From a checkpoint of a small transformer trained on Wikipedia.
Size: 11 layers, width 384, MLP 2048 SwiGLU, vocabulary 8192, 38.7M parameters.
Architecture: rotary positions, no biases in attention or MLP, untied embeddings.
Training: a variant of SOAP for these matrices, 285M tokens, 4688 steps.
Each number is 50 + 12 x the weight over the matrix's rms, rounded and kept within 0 to 99. Layers, rows and columns count from 0.

# layer 7 MLP gate, 2048x384, rms 0.0977, rows 1395-1413, columns 128-255
38 55 48 36 58 44 59 61 70 48 72 46 55 51 64 51 62 47 38 42 42 55 57 48 66 52 50 48 40 39 50 44 59 60 66 58 54 56 51 62 36 46 30 44 51 31 25 55 47 58 50 53 45 50 31 58 77 40 39 45 56 61 57 50 44 61 33 52 44 60 53 54 48 43 52 62 52 67 48 35 59 42 59 41 63 48 47 48 48 51 61 56 35 70 53 18 47 65 77 46 39 45 55 50 52 37 47 44 25 34 56 53 57 38 58 12 42 50 51 54 35 44 50 63 48 59 66 65
38 49 60 31 73 56 51 26 39 64 40 70 71 39 66 50 37 63 53 42 55 43 48 42 46 36 53 50 44 30 75 62 51 54 74 46 37 49 37 37 57 51 44 35 63 60 36 35 43 48 67 56 62 47 53 64 49 47 43 43 46 36 56 35 50 67 59 46 72 25 61 52 54 28 32 57 52 40 66 52 46 53 27 45 46 45 43 65 30 63 69 74 52 40 43 45 40 60 34 45 66 47 49 48 42 50 34 54 55 44 49 35 60 84 28 44 61 78 64 70 52 64 80 50 69 58 46 55
50 61 54 59 51 28 48 34 41 41 33 25 50 44 51 59 59 56 73 67 65 45 53 38 46 50 26 62 45 79 60 53 59 57 56 54 30 66 54 51 42 34 56 41 71 46 43 48 52 51 41 60 56 71 55 39 63 40 32 41 45 47 72 49 56 40 43 61 46 25 34 59 50 56 63 31 56 69 49 64 34 43 52 57 44 66 26 50 41 42 35 54 47 49 42 48 52 47 53 66 61 44 48 53 39 66 53 43 64 57 53 41 38 56 52 59 47 41 73 69 17 68 48 37 57 42 54 50
56 49 54 39 33 55 77 49 27 55 50 31 50 38 75 60 57 54 40 44 47 61 56 41 63 54 44 48 47 47 45 39 52 63 57 17 36 65 59 52 54 52 47 38 55 44 40 51 47 49 20 56 39 44 34 73 71 30 51 44 61 19 41 66 35 51 43 59 52 38 60 62 38 63 58 40 60 44 59 49 48 43 45 50 45 54 55 56 56 53 45 51 52 60 47 34 39 59 67 58 48 34 58 74 28 56 37 59 57 61 48 39 76 36 46 56 49 41 56 48 39 63 63 51 60 40 32 47
54 45 69 42 55 50 43 52 34 53 44 59 41 52 64 56 27 53 64 62 59 52 85 47 63 33 52 48 40 45 31 60 37 63 60 58 58 53 55 52 47 29 42 49 36 53 44 64 60 63 76 41 50 44 41 55 51 60 56 51 56 42 30 58 35 38 37 36 30 47 61 49 48 65 57 63 68 38 41 47 61 34 50 55 53 35 48 32 49 45 39 62 37 39 59 32 46 53 27 81 34 46 58 42 61 63 55 46 47 30 38 44 43 40 54 40 52 66 44 61 53 50 56 46 72 60 61 54
52 47 40 71 56 44 47 27 52 30 62 40 29 37 58 53 39 53 39 43 55 61 45 53 33 41 57 66 39 53 53 61 54 39 65 33 56 60 63 52 54 63 49 59 60 49 24 55 58 42 62 35 23 43 29 46 37 46 67 70 28 64 50 72 42 44 65 48 53 50 41 58 58 54 58 43 60 52 40 39 46 39 48 27 52 62 55 40 35 56 44 40 54 48 43 56 70 43 65 35 31 31 61 46 55 32 61 43 69 39 54 44 48 74 37 60 49 38 61 50 60 51 29 47 71 58 42 73
70 42 55 56 60 38 29 61 33 35 55 35 34 62 58 83 59 33 52 68 55 43 70 58 68 96 55 51 70 60 31 37 62 61 52 56 52 55 40 55 69 49 66 43 63 61 50 54 56 46 58 50 65 57 51 47 26 66 52 53 41 63 55 50 50 60 67 76 63 55 49 54 54 41 63 40 37 49 32 27 59 28 46 56 42 77 47 48 34 37 43 52 61 24 42 45 52 62 55 37 46 31 41 46 52 47 48 50 41 49 50 50 44 51 28 59 50 48 34 60 43 34 66 58 42 70 66 53
57 43 42 45 62 44 60 37 70 51 38 24 38 46 44 59 56 47 53 59 60 49 61 37 27 39 43 63 43 40 50 48 48 41 46 69 53 30 51 63 35 44 66 51 48 61 19 32 55 54 46 68 49 52 73 03 32 41 30 38 61 75 41 86 43 40 50 52 75 81 63 52 33 47 50 74 62 36 50 54 35 49 46 61 64 53 45 46 63 45 55 58 42 68 49 49 27 48 64 39 42 48 46 40 33 52 79 66 55 51 44 34 77 63 66 45 42 50 40 40 48 43 43 53 60 40 52 34
36 56 51 61 67 76 30 54 50 45 47 35 46 46 80 48 29 49 42 56 75 43 60 56 70 26 45 69 67 36 37 35 35 71 50 50 73 59 64 66 67 53 40 41 57 43 45 42 56 59 33 61 33 45 49 44 83 72 35 36 36 60 46 50 48 37 48 63 43 64 46 44 42 52 59 39 43 34 42 66 52 34 61 48 74 58 82 67 58 50 41 56 78 62 48 48 38 48 52 56 47 55 36 35 28 38 48 45 58 45 34 36 61 49 57 53 51 36 51 49 57 35 42 59 60 60 43 59
52 57 58 45 50 63 24 49 67 75 46 59 58 31 60 80 41 57 70 43 62 47 42 51 27 43 24 51 57 28 40 45 48 45 50 40 32 41 52 48 55 44 60 45 57 55 60 61 29 72 53 70 36 75 50 44 69 51 29 54 44 52 37 38 46 64 42 56 41 70 44 60 46 33 55 55 61 68 68 53 61 55 48 67 64 52 45 55 45 60 47 60 48 55 61 63 61 56 43 79 68 57 44 35 59 32 47 26 27 55 47 52 49 49 48 33 30 67 52 52 43 48 46 62 78 69 48 51
38 54 62 49 59 58 70 52 77 35 53 25 35 43 63 41 41 66 30 51 44 32 58 38 54 55 33 50 55 38 60 47 57 67 38 38 49 42 56 39 57 53 45 35 73 49 29 33 73 52 42 54 64 47 50 42 57 58 57 63 48 35 55 46 49 49 54 39 55 40 61 39 52 42 41 37 34 62 53 30 42 57 29 46 41 59 61 40 48 36 36 45 60 54 34 40 54 37 33 49 58 44 52 71 59 64 45 32 69 63 45 47 37 31 60 65 41 59 64 49 42 60 72 60 53 29 51 56
66 69 44 64 50 48 46 58 55 61 32 54 50 35 67 46 63 41 54 58 35 25 48 46 35 49 60 46 53 50 51 68 63 62 65 63 33 51 23 54 57 35 39 35 55 59 43 42 55 67 61 57 57 58 57 64 63 48 61 44 64 50 33 70 33 71 66 62 45 44 52 55 47 88 39 53 32 53 41 43 55 74 73 55 39 69 27 55 59 54 54 67 51 56 64 62 57 49 60 49 36 61 69 46 41 44 51 58 70 45 49 44 49 33 48 61 21 70 47 49 42 30 54 42 57 55 41 49
71 34 64 61 32 43 42 61 67 71 64 58 57 41 50 40 46 48 62 50 26 60 51 53 42 44 60 72 49 37 40 40 58 55 52 56 49 73 56 41 64 53 42 32 25 49 45 41 74 50 69 48 65 30 42 59 46 41 59 43 43 46 49 42 33 45 66 41 57 63 52 52 40 56 53 56 44 41 38 55 46 65 60 62 71 48 32 56 43 37 39 65 37 62 57 51 39 53 53 54 48 47 59 63 55 51 67 60 49 46 36 61 42 51 37 41 49 45 64 42 43 52 51 45 55 49 38 55
61 72 44 36 45 52 52 53 53 45 55 58 39 50 53 49 52 44 49 30 35 40 54 43 63 65 46 50 49 53 70 36 30 56 48 64 56 62 47 47 28 43 13 26 39 28 25 52 46 42 39 35 71 49 48 39 69 48 56 47 44 50 40 58 63 48 41 42 68 45 50 78 68 47 61 40 49 69 38 57 66 39 64 49 35 37 31 38 55 55 49 40 62 47 83 46 47 63 35 59 44 33 48 64 46 53 32 71 58 60 73 75 54 50 63 31 35 54 55 77 38 46 40 40 44 50 66 44
37 55 61 66 74 49 48 58 64 48 48 60 58 54 43 56 56 54 60 63 34 48 46 40 24 27 42 38 46 45 23 29 51 36 72 39 59 73 44 60 49 28 60 55 50 35 56 53 42 46 37 53 58 55 48 49 48 49 43 47 51 56 71 56 43 15 41 47 69 58 52 56 60 63 38 47 34 52 43 32 62 50 60 41 56 69 43 38 59 65 50 39 48 47 58 51 40 43 58 49 45 22 45 31 50 52 62 65 63 21 46 62 66 40 60 42 64 52 44 70 55 46 36 57 35 65 62 46
92 62 54 75 38 45 73 46 68 43 47 41 38 50 38 42 44 32 62 26 36 59 17 50 77 66 40 56 52 37 31 51 57 36 48 57 40 72 44 41 40 55 54 63 51 42 05 68 37 55 25 46 62 41 61 34 36 49 25 43 36 61 60 68 69 79 75 28 50 56 60 43 72 52 67 73 66 52 60 54 45 41 36 36 33 59 51 62 68 54 52 55 55 53 72 55 41 51 40 40 51 35 60 44 46 39 47 68 48 35 43 24 53 51 60 29 48 54 31 82 31 53 81 34 48 49 61 52
23 47 30 54 48 54 47 48 66 21 39 30 42 29 38 46 71 51 31 52 47 42 33 46 39 36 56 54 61 15 35 53 40 64 24 70 44 48 53 50 51 63 58 39 49 58 49 62 57 59 58 66 20 47 39 39 46 60 47 38 64 26 40 49 45 44 71 59 64 57 56 60 58 43 60 48 70 35 35 64 48 51 42 44 54 49 63 44 41 61 41 49 38 59 45 46 62 59 53 70 46 59 66 44 70 38 50 37 57 47 46 48 44 48 32 42 44 26 44 67 47 55 44 38 50 58 43 29
44 52 43 68 46 42 27 49 41 54 41 54 50 56 59 53 48 38 52 57 53 69 52 28 31 45 58 57 52 38 60 60 61 55 57 53 54 52 44 44 50 57 50 42 58 37 37 42 51 52 40 27 42 48 50 25 53 44 53 49 49 41 56 59 57 56 51 38 55 42 69 59 50 77 32 43 66 75 64 52 54 52 39 81 35 46 50 60 45 47 50 41 34 50 37 58 50 66 59 65 38 35 58 52 39 38 42 37 68 58 50 54 54 51 59 40 40 79 48 44 32 32 48 72 52 47 52 51
47 50 46 36 63 38 34 36 36 34 48 54 76 54 73 46 66 68 69 39 53 68 56 21 40 48 47 58 42 71 51 48 49 48 65 44 52 45 46 49 57 72 38 52 51 38 61 50 75 51 34 59 53 48 74 55 58 55 57 53 44 45 35 43 57 72 54 74 54 52 45 50 36 53 55 39 33 39 43 48 50 37 38 39 51 35 66 39 57 24 47 49 74 39 56 51 37 44 40 33 81 52 71 85 56 58 49 39 33 62 56 28 72 60 45 64 72 49 37 50 37 63 46 58 49 43 62 71
# layer 7 MLP up, 2048x384, rms 0.0973, rows 1395-1412, columns 128-255
50 59 58 50 44 63 48 55 66 74 42 56 36 39 40 36 37 39 54 59 51 28 45 29 56 46 57 58 62 60 41 46 30 45 47 56 51 78 55 65 45 40 64 57 65 32 47 61 50 57 41 57 43 37 56 62 53 37 45 53 59 55 45 47 58 46 53 43 52 40 28 41 59 57 53 56 48 35 59 53 54 65 36 71 59 55 64 58 52 28 51 58 35 38 54 36 43 44 55 53 41 48 52 56 48 60 52 55 47 73 24 67 47 45 43 41 51 22 45 57 52 63 73 57 39 38 54 52
50 39 56 53 30 66 60 43 59 43 43 48 38 34 46 56 51 50 40 49 59 49 57 55 71 44 59 49 65 24 54 50 34 43 48 61 58 63 50 19 32 62 53 58 43 49 48 56 53 56 53 53 70 40 48 39 66 56 42 44 55 62 68 56 32 42 58 38 52 49 42 70 51 62 39 35 63 28 65 73 19 62 42 50 57 73 49 46 58 32 35 52 55 25 70 57 37 42 53 48 57 38 32 52 37 54 72 63 50 33 52 62 11 49 54 40 44 33 49 37 53 30 63 48 47 57 69 50
54 51 71 44 30 20 29 55 60 59 47 56 50 55 46 48 60 44 47 55 64 66 58 44 71 47 26 52 36 73 49 65 46 68 62 67 40 60 47 45 41 43 50 68 37 52 54 45 62 73 39 61 53 62 45 33 51 48 36 50 53 65 67 39 59 50 45 31 67 49 57 60 73 58 46 55 44 76 55 61 28 45 60 45 79 43 24 44 44 34 30 65 64 49 45 52 48 41 48 57 72 55 58 65 29 71 37 33 48 38 66 59 64 63 28 65 45 63 42 62 39 68 45 59 56 43 66 61
26 35 49 51 58 48 45 26 43 37 30 59 40 47 53 74 46 48 64 67 40 47 58 47 58 58 57 53 72 32 61 30 43 42 38 61 55 58 32 50 54 53 51 44 57 54 31 38 35 51 36 66 60 51 59 35 41 59 55 49 51 64 47 34 44 25 60 44 52 75 32 55 70 49 47 45 39 43 51 54 62 43 57 65 47 52 47 53 34 43 40 61 51 33 51 54 31 58 45 44 60 37 49 53 41 30 32 55 43 41 44 57 59 65 53 41 55 53 51 34 61 48 57 34 57 56 54 48
41 44 37 60 25 52 64 35 31 33 56 45 45 71 43 53 74 41 48 35 53 21 35 55 32 55 41 63 42 43 58 39 55 37 50 38 51 43 40 54 31 68 66 29 59 50 61 38 37 66 41 27 52 53 60 54 50 47 39 40 31 41 92 45 55 55 52 47 68 50 56 46 44 23 44 32 29 49 56 64 63 58 34 55 60 73 39 59 62 47 48 45 62 53 55 54 68 71 50 51 62 62 51 52 51 66 55 52 48 71 58 66 45 59 47 59 49 46 49 36 34 37 34 53 22 53 57 58
64 58 51 53 51 63 66 54 59 30 73 51 41 29 65 42 40 53 36 53 57 48 26 52 70 66 52 66 56 57 52 73 51 11 51 39 67 42 73 39 52 57 61 58 45 69 24 47 49 44 51 42 39 64 56 56 25 47 57 45 38 66 53 72 47 48 58 48 65 48 37 65 41 51 79 58 41 46 42 50 53 33 54 33 59 69 55 44 40 42 57 39 37 33 44 48 74 46 62 45 46 44 53 57 63 58 56 45 62 32 51 27 37 58 53 44 53 55 48 46 46 36 55 45 56 63 44 62
53 59 43 47 65 55 36 37 79 27 39 59 45 53 21 53 44 54 60 48 56 51 42 23 17 43 36 63 52 31 55 60 41 33 63 51 72 48 36 56 49 61 27 36 34 66 44 57 59 60 31 73 41 50 36 48 42 50 48 39 54 40 51 51 48 54 63 80 54 32 52 56 57 38 59 20 58 58 38 62 43 55 71 56 39 67 50 63 40 62 50 59 62 37 27 44 49 22 50 39 44 71 41 38 38 57 62 68 67 52 37 59 07 63 55 71 48 58 63 59 62 52 47 52 45 55 72 61
41 43 49 71 26 53 63 57 58 42 57 29 42 16 43 50 63 73 53 48 52 67 39 68 43 50 33 25 47 59 53 40 73 43 45 44 31 80 12 44 57 60 42 64 45 30 67 68 43 36 26 61 56 33 27 72 52 65 60 58 42 58 51 45 57 43 58 62 21 51 38 36 38 54 66 25 37 22 31 41 67 29 55 56 56 58 41 69 47 68 65 60 69 36 55 62 68 44 52 46 55 55 55 49 53 18 60 38 36 61 54 39 31 50 30 30 49 40 44 44 34 59 74 57 40 59 69 67
52 57 31 43 40 42 44 49 27 57 82 34 36 41 70 51 70 48 46 39 50 51 49 56 39 39 27 53 38 52 37 33 68 42 47 33 74 40 70 63 48 54 48 48 56 51 51 33 62 68 42 42 55 52 26 27 49 32 49 46 63 44 69 54 39 45 55 81 64 36 45 52 52 34 42 68 48 49 33 46 33 56 45 54 48 53 43 31 60 59 37 40 53 42 57 44 70 53 55 53 47 46 41 45 56 62 43 40 38 63 58 43 32 47 46 49 44 66 65 61 61 51 58 69 72 38 60 57
59 48 40 52 68 40 58 34 48 49 31 29 57 44 53 53 52 52 53 53 38 62 41 65 49 63 55 40 65 65 55 51 64 53 50 42 46 56 65 41 28 41 59 52 52 65 61 54 47 45 43 38 41 58 55 68 54 48 52 31 46 50 44 65 63 36 75 46 26 23 61 72 62 40 40 47 32 33 29 68 50 57 43 38 70 61 53 38 71 61 59 32 59 38 60 55 46 36 27 51 58 49 45 53 45 56 50 54 30 42 53 66 67 53 50 46 56 33 49 52 42 43 60 38 42 51 40 73
64 54 40 51 37 48 42 58 27 59 61 57 50 53 39 66 63 29 74 22 57 41 52 55 39 55 43 54 41 66 25 47 53 25 63 51 64 47 52 61 52 33 56 56 34 54 47 68 24 53 41 40 57 65 65 74 56 36 53 43 42 66 40 39 49 37 50 64 45 50 47 59 37 45 39 41 51 29 52 67 44 68 54 38 62 47 40 65 60 65 49 65 57 47 62 63 57 56 45 54 33 62 35 37 47 40 33 64 47 52 52 54 65 70 54 45 49 43 26 54 60 53 43 51 48 59 55 37
39 44 60 46 51 64 53 50 42 69 44 43 47 62 50 48 17 47 65 49 18 30 31 76 45 58 51 48 49 45 54 31 61 54 44 44 79 46 48 46 42 55 39 49 42 37 61 48 54 45 65 64 54 37 44 47 43 32 62 37 74 23 39 64 43 41 53 36 79 48 54 54 50 37 65 49 52 47 42 48 64 39 64 58 60 41 55 51 26 51 53 56 44 55 36 54 51 39 63 55 47 37 45 55 68 46 61 54 27 38 62 56 48 46 50 50 59 32 47 39 47 57 35 46 40 65 67 37
46 45 38 57 37 58 61 36 53 38 22 58 63 38 37 52 53 47 51 36 36 43 50 52 51 52 46 34 45 35 45 53 31 46 49 41 56 50 40 50 54 50 56 56 55 75 58 76 45 20 52 58 53 46 45 57 52 35 41 66 51 49 61 58 59 47 38 42 38 31 32 40 42 59 46 37 40 46 68 51 36 40 39 26 42 55 61 41 40 57 46 41 66 50 48 70 55 58 26 51 38 47 39 37 43 66 52 63 61 36 54 50 50 66 68 51 28 46 42 68 44 46 40 69 47 44 64 58
59 42 65 55 51 70 38 63 41 44 52 57 70 41 57 23 42 44 27 35 24 66 52 63 53 64 69 54 58 39 59 44 44 54 68 52 41 44 31 36 39 54 61 43 30 53 58 52 54 59 35 38 65 72 37 45 57 18 50 51 58 39 33 53 42 63 60 52 56 48 56 48 39 48 61 65 50 43 45 75 66 35 42 62 40 52 53 29 77 38 48 42 52 66 49 43 45 61 15 52 47 30 60 53 68 46 46 56 58 54 49 46 46 47 32 57 43 64 31 18 26 46 47 41 51 54 57 66
39 51 60 53 69 66 83 38 51 50 39 45 42 37 47 45 57 51 72 54 30 37 49 61 32 63 40 59 55 50 37 37 57 41 61 60 37 54 67 46 54 49 37 50 25 50 57 60 34 46 48 42 38 65 45 51 53 48 22 40 64 55 67 38 43 45 52 28 49 43 47 60 58 48 36 39 54 47 70 37 38 67 39 57 55 53 47 58 62 53 17 39 36 37 67 63 42 53 40 58 55 58 58 42 59 49 43 38 36 53 63 57 41 33 42 58 64 42 23 45 75 55 37 68 31 56 46 55
61 36 56 52 62 52 66 43 34 66 84 35 40 35 54 61 59 28 59 63 14 46 62 53 53 50 80 44 63 41 50 38 40 63 56 61 30 23 20 55 52 48 29 48 62 42 59 50 28 67 57 46 48 37 48 32 45 50 37 55 43 66 69 53 43 66 65 53 64 44 61 40 59 58 49 54 38 45 72 59 40 40 38 38 55 63 43 50 34 58 58 56 43 46 62 69 78 49 60 65 74 52 47 24 46 67 33 34 64 66 66 17 61 52 67 58 40 64 46 98 36 48 52 53 44 55 36 70
52 44 33 64 26 53 24 44 54 41 45 41 28 59 37 50 69 52 47 57 59 52 41 67 29 41 51 78 31 27 56 65 34 58 38 43 53 45 53 48 49 75 42 50 57 59 50 61 49 59 64 47 46 56 32 54 40 67 58 61 49 60 41 57 51 57 65 49 58 32 42 69 81 34 33 46 55 44 44 58 48 55 53 60 68 48 62 40 53 42 39 74 50 59 57 48 69 50 34 70 44 45 66 66 71 60 42 40 55 54 34 56 28 63 48 30 47 23 52 68 52 56 40 44 42 62 60 32
77 75 44 33 42 45 84 56 57 54 66 37 61 52 33 47 41 85 29 46 68 39 48 50 59 53 48 41 61 55 73 44 44 50 53 59 69 51 35 39 52 64 67 63 50 58 50 71 36 41 53 61 60 50 63 38 53 63 49 52 59 46 52 41 43 45 41 35 61 74 40 33 54 35 44 37 58 22 19 65 43 42 59 45 47 31 46 55 72 58 65 52 67 68 64 51 43 48 31 47 44 43 35 52 62 55 48 42 53 72 43 54 42 44 34 50 57 49 42 39 64 51 59 45 43 58 37 52
# layer 7 MLP down (transposed), 2048x384, rms 0.093, rows 1395-1412, columns 128-255
54 55 33 61 61 54 72 52 68 36 62 56 51 51 39 61 29 58 42 45 47 46 49 56 44 69 37 52 63 56 54 48 39 37 67 16 40 38 52 59 67 35 68 54 37 59 42 49 67 52 47 41 26 49 69 66 56 66 25 57 49 44 79 41 57 35 74 71 58 65 49 50 53 58 65 79 45 43 47 71 53 49 61 33 64 69 52 52 63 63 44 56 38 57 60 30 45 54 52 52 34 65 59 73 57 71 64 51 38 48 62 59 48 85 49 58 44 40 51 47 65 31 57 46 53 24 76 39
49 51 59 58 61 45 44 40 56 50 67 46 43 33 46 58 37 49 59 49 65 43 56 31 67 55 41 55 56 43 52 44 55 62 54 47 40 47 43 69 63 48 27 40 38 44 41 45 36 41 69 66 29 64 48 49 66 57 29 63 31 41 49 47 68 48 30 46 77 47 58 44 28 44 59 47 57 60 69 41 49 56 34 33 29 52 60 41 45 47 56 43 53 63 38 53 54 36 39 49 50 53 39 55 60 59 52 44 51 58 59 39 65 55 50 38 60 65 64 61 46 67 41 32 39 42 54 56
34 50 50 57 43 38 48 27 32 43 79 65 70 36 65 27 61 51 42 78 48 33 44 68 55 46 48 46 33 65 35 45 49 72 48 71 63 61 55 42 30 57 44 55 57 59 58 56 49 55 43 55 55 43 39 37 54 57 53 61 62 42 57 61 36 34 48 47 13 47 36 48 58 46 46 65 53 35 57 52 55 42 50 43 37 41 47 56 70 45 62 39 68 47 60 24 43 55 45 50 55 39 39 46 41 40 48 74 67 41 67 66 35 45 54 53 50 44 51 50 23 35 63 56 48 63 38 63
54 36 56 38 47 47 51 39 76 53 52 42 48 54 56 59 52 50 64 49 47 50 37 44 59 52 53 27 57 49 61 52 56 43 72 59 34 44 38 56 57 43 35 59 43 46 37 32 33 61 66 64 71 68 46 49 62 49 85 70 50 37 35 28 35 53 43 60 32 54 63 58 76 58 66 53 28 43 41 74 36 47 41 75 49 33 37 39 45 72 50 53 57 24 53 52 62 47 31 81 46 45 60 41 19 34 47 71 36 65 59 47 49 48 74 33 55 52 34 52 54 34 58 37 53 56 30 49
45 43 50 37 34 42 61 30 61 57 70 39 57 51 65 42 40 57 60 43 33 55 43 56 57 44 37 58 43 59 45 43 74 40 26 38 31 45 71 46 40 53 50 59 65 49 36 46 57 56 51 54 41 47 37 39 49 34 49 66 35 28 51 61 48 44 50 42 81 53 57 50 53 29 50 52 86 57 54 44 55 48 49 51 59 47 58 50 58 48 42 42 48 44 67 61 58 39 38 64 31 36 44 52 63 42 51 54 55 54 65 58 25 52 62 35 40 54 51 51 50 63 34 59 56 62 13 63
79 33 63 49 45 69 54 50 41 51 32 76 24 47 76 41 44 52 61 42 32 59 61 41 30 37 56 60 51 50 58 54 32 40 68 43 40 52 37 44 53 30 50 42 31 68 36 48 71 42 51 42 33 49 65 59 42 29 79 62 37 45 60 73 46 27 56 50 26 28 28 39 46 44 57 33 40 71 44 29 54 66 35 46 59 53 45 48 52 23 43 73 62 42 36 63 50 55 50 63 30 36 59 32 58 51 44 40 59 32 56 28 72 57 47 37 57 55 52 52 64 40 52 49 45 58 61 45
77 66 53 59 66 50 30 36 87 36 54 54 39 49 32 37 46 63 68 32 50 58 34 51 52 51 59 45 41 40 57 54 32 31 62 53 48 39 64 52 50 28 65 61 41 63 45 58 43 43 60 38 38 45 57 34 43 31 67 49 73 27 53 49 46 42 47 58 68 51 62 35 41 75 32 47 49 54 69 47 16 48 67 48 45 66 44 42 57 60 42 56 28 46 34 35 48 40 34 40 33 67 57 52 35 77 38 47 62 21 57 48 47 59 58 41 35 70 63 46 40 47 54 68 52 46 35 75
49 33 46 46 37 62 33 42 26 34 40 56 90 20 70 50 57 48 30 70 67 53 32 55 45 52 44 43 49 51 50 32 52 50 52 31 64 48 43 45 51 56 17 25 63 64 66 75 60 44 57 34 62 71 52 52 55 65 51 41 24 74 43 36 46 39 63 43 59 22 61 47 70 50 50 54 59 50 62 55 46 53 54 35 70 38 66 43 26 52 43 41 52 74 51 45 49 45 57 71 29 62 62 58 45 77 42 37 39 62 37 74 60 50 45 47 61 52 52 44 56 46 46 43 42 54 54 56
59 48 42 33 64 53 52 57 41 49 59 48 42 52 46 71 56 66 46 36 56 48 69 63 56 43 46 44 46 70 30 67 56 47 50 50 67 57 63 53 65 10 53 62 56 58 57 34 57 47 38 49 55 36 38 51 45 63 42 51 50 47 65 36 29 36 50 48 62 64 77 40 52 55 57 46 56 47 44 34 60 65 52 50 42 56 39 48 46 41 58 47 51 63 32 54 45 15 55 65 66 52 37 26 46 56 66 45 54 24 57 44 48 41 47 49 64 84 38 52 61 42 43 65 35 39 58 62
42 62 55 48 40 71 70 23 43 70 61 42 70 20 35 38 54 47 39 42 48 45 52 32 49 60 57 40 57 46 37 66 68 57 42 44 36 39 61 46 61 49 49 55 57 41 23 57 60 42 56 57 53 50 42 49 55 71 72 64 61 64 50 40 50 49 34 73 04 47 47 43 66 55 55 42 58 69 39 41 45 60 48 67 57 45 37 66 72 57 57 51 51 53 42 37 41 43 60 62 19 73 54 41 58 78 53 42 69 23 33 56 58 47 67 47 65 64 46 67 29 67 58 50 33 65 32 43
42 32 40 46 44 48 53 44 55 43 38 44 52 47 41 70 42 63 33 41 35 53 52 64 57 59 68 38 45 59 60 48 49 39 74 52 38 36 44 65 44 52 49 45 62 62 60 72 67 50 41 44 47 40 51 63 47 55 65 57 47 43 51 55 59 44 16 45 55 47 80 71 18 27 55 64 60 34 64 58 40 77 56 40 74 34 60 50 38 44 63 56 41 55 43 65 45 64 59 44 52 61 63 28 45 52 64 71 51 52 16 50 74 52 24 41 42 35 44 57 47 51 39 72 49 61 51 55
59 47 23 54 52 67 46 45 38 49 74 39 59 46 53 66 42 51 36 67 43 54 55 40 58 49 28 58 53 58 45 35 68 43 36 49 70 53 58 46 51 33 56 64 44 52 28 51 37 60 28 51 43 32 48 57 44 51 53 42 51 44 64 53 40 41 55 55 61 39 61 54 51 66 56 75 42 44 48 54 75 67 58 45 36 48 60 28 57 47 54 54 33 64 64 39 56 69 71 61 51 67 51 66 41 49 57 61 36 60 39 34 41 47 47 45 41 63 36 56 58 52 58 80 45 65 64 59
55 57 64 54 62 44 46 61 46 58 54 42 22 67 71 49 59 58 56 54 56 53 53 47 57 55 48 46 60 57 44 45 51 33 58 48 82 47 56 38 68 58 28 48 53 50 49 63 41 47 49 62 54 53 55 38 43 26 60 66 54 46 54 43 51 58 40 32 48 64 56 59 47 52 45 58 40 58 21 42 47 50 47 47 70 51 51 51 59 69 36 61 58 43 31 61 36 27 53 60 41 43 42 58 51 38 45 59 39 56 52 42 45 30 52 54 64 40 49 46 50 55 54 60 61 39 18 62
31 43 53 47 62 63 38 46 43 64 74 36 44 40 57 41 52 63 43 51 31 64 48 61 41 38 46 54 65 36 39 52 49 48 29 49 48 45 51 39 51 45 79 76 47 63 74 59 58 46 63 67 49 58 35 56 30 47 36 34 42 48 69 54 29 46 83 45 63 33 40 53 54 74 37 62 64 48 60 39 54 47 46 72 67 66 49 38 63 58 63 49 52 53 44 26 57 32 57 61 79 54 50 58 57 66 45 30 44 51 42 52 60 50 34 45 49 64 71 43 56 73 47 54 52 40 41 72
31 56 56 65 55 67 68 58 33 53 33 25 63 66 42 50 62 42 34 64 68 43 36 47 55 55 59 45 41 50 58 65 44 41 45 38 45 48 52 55 43 48 59 37 64 59 57 31 45 30 44 46 33 43 46 50 30 34 65 51 61 45 54 53 46 71 43 60 30 65 47 20 57 58 54 60 32 46 32 75 55 54 32 65 63 54 65 46 45 38 56 42 48 53 56 50 61 55 44 55 55 42 61 69 61 34 34 49 38 45 28 51 46 55 42 44 61 45 52 44 39 50 48 46 24 44 72 75
48 63 66 62 60 50 37 48 48 30 34 51 67 50 49 51 42 49 38 33 71 47 47 56 39 31 21 56 38 48 29 66 61 28 43 68 47 40 38 48 27 53 52 55 44 33 18 60 55 54 34 51 66 52 52 53 72 29 41 57 49 51 57 30 45 34 76 57 27 26 59 57 52 45 34 59 52 59 33 45 57 49 39 47 54 45 35 30 43 50 53 57 36 48 54 74 31 31 68 44 43 46 41 64 49 37 54 52 50 56 61 30 66 51 45 43 39 55 63 34 61 42 56 37 44 57 54 41
73 62 42 28 55 32 48 60 49 50 40 63 46 69 48 49 49 50 39 33 50 27 74 30 57 59 42 57 45 56 45 53 64 49 24 66 41 50 35 39 63 75 62 32 85 37 40 37 51 68 80 51 52 42 39 41 57 38 51 54 43 38 58 29 44 57 56 55 61 58 48 64 57 31 56 48 46 41 81 63 54 37 49 34 28 36 48 42 51 44 48 43 57 52 50 56 55 40 36 64 37 42 61 45 50 44 38 48 66 45 66 52 43 38 63 53 47 62 57 50 53 61 56 48 42 37 63 50
61 35 56 51 41 69 67 45 46 44 55 54 47 54 74 62 36 42 33 71 34 53 57 60 38 62 48 35 77 51 54 51 31 57 43 64 29 48 23 68 48 34 74 61 56 68 59 63 47 55 30 53 56 34 41 71 58 58 63 55 23 57 53 65 57 25 26 52 36 58 40 71 43 31 61 64 42 34 40 49 53 55 71 45 46 54 64 50 65 35 47 57 52 49 58 51 54 63 37 50 43 63 48 58 42 64 63 51 65 36 33 50 45 49 55 43 57 48 55 32 43 51 46 38 48 53 59 53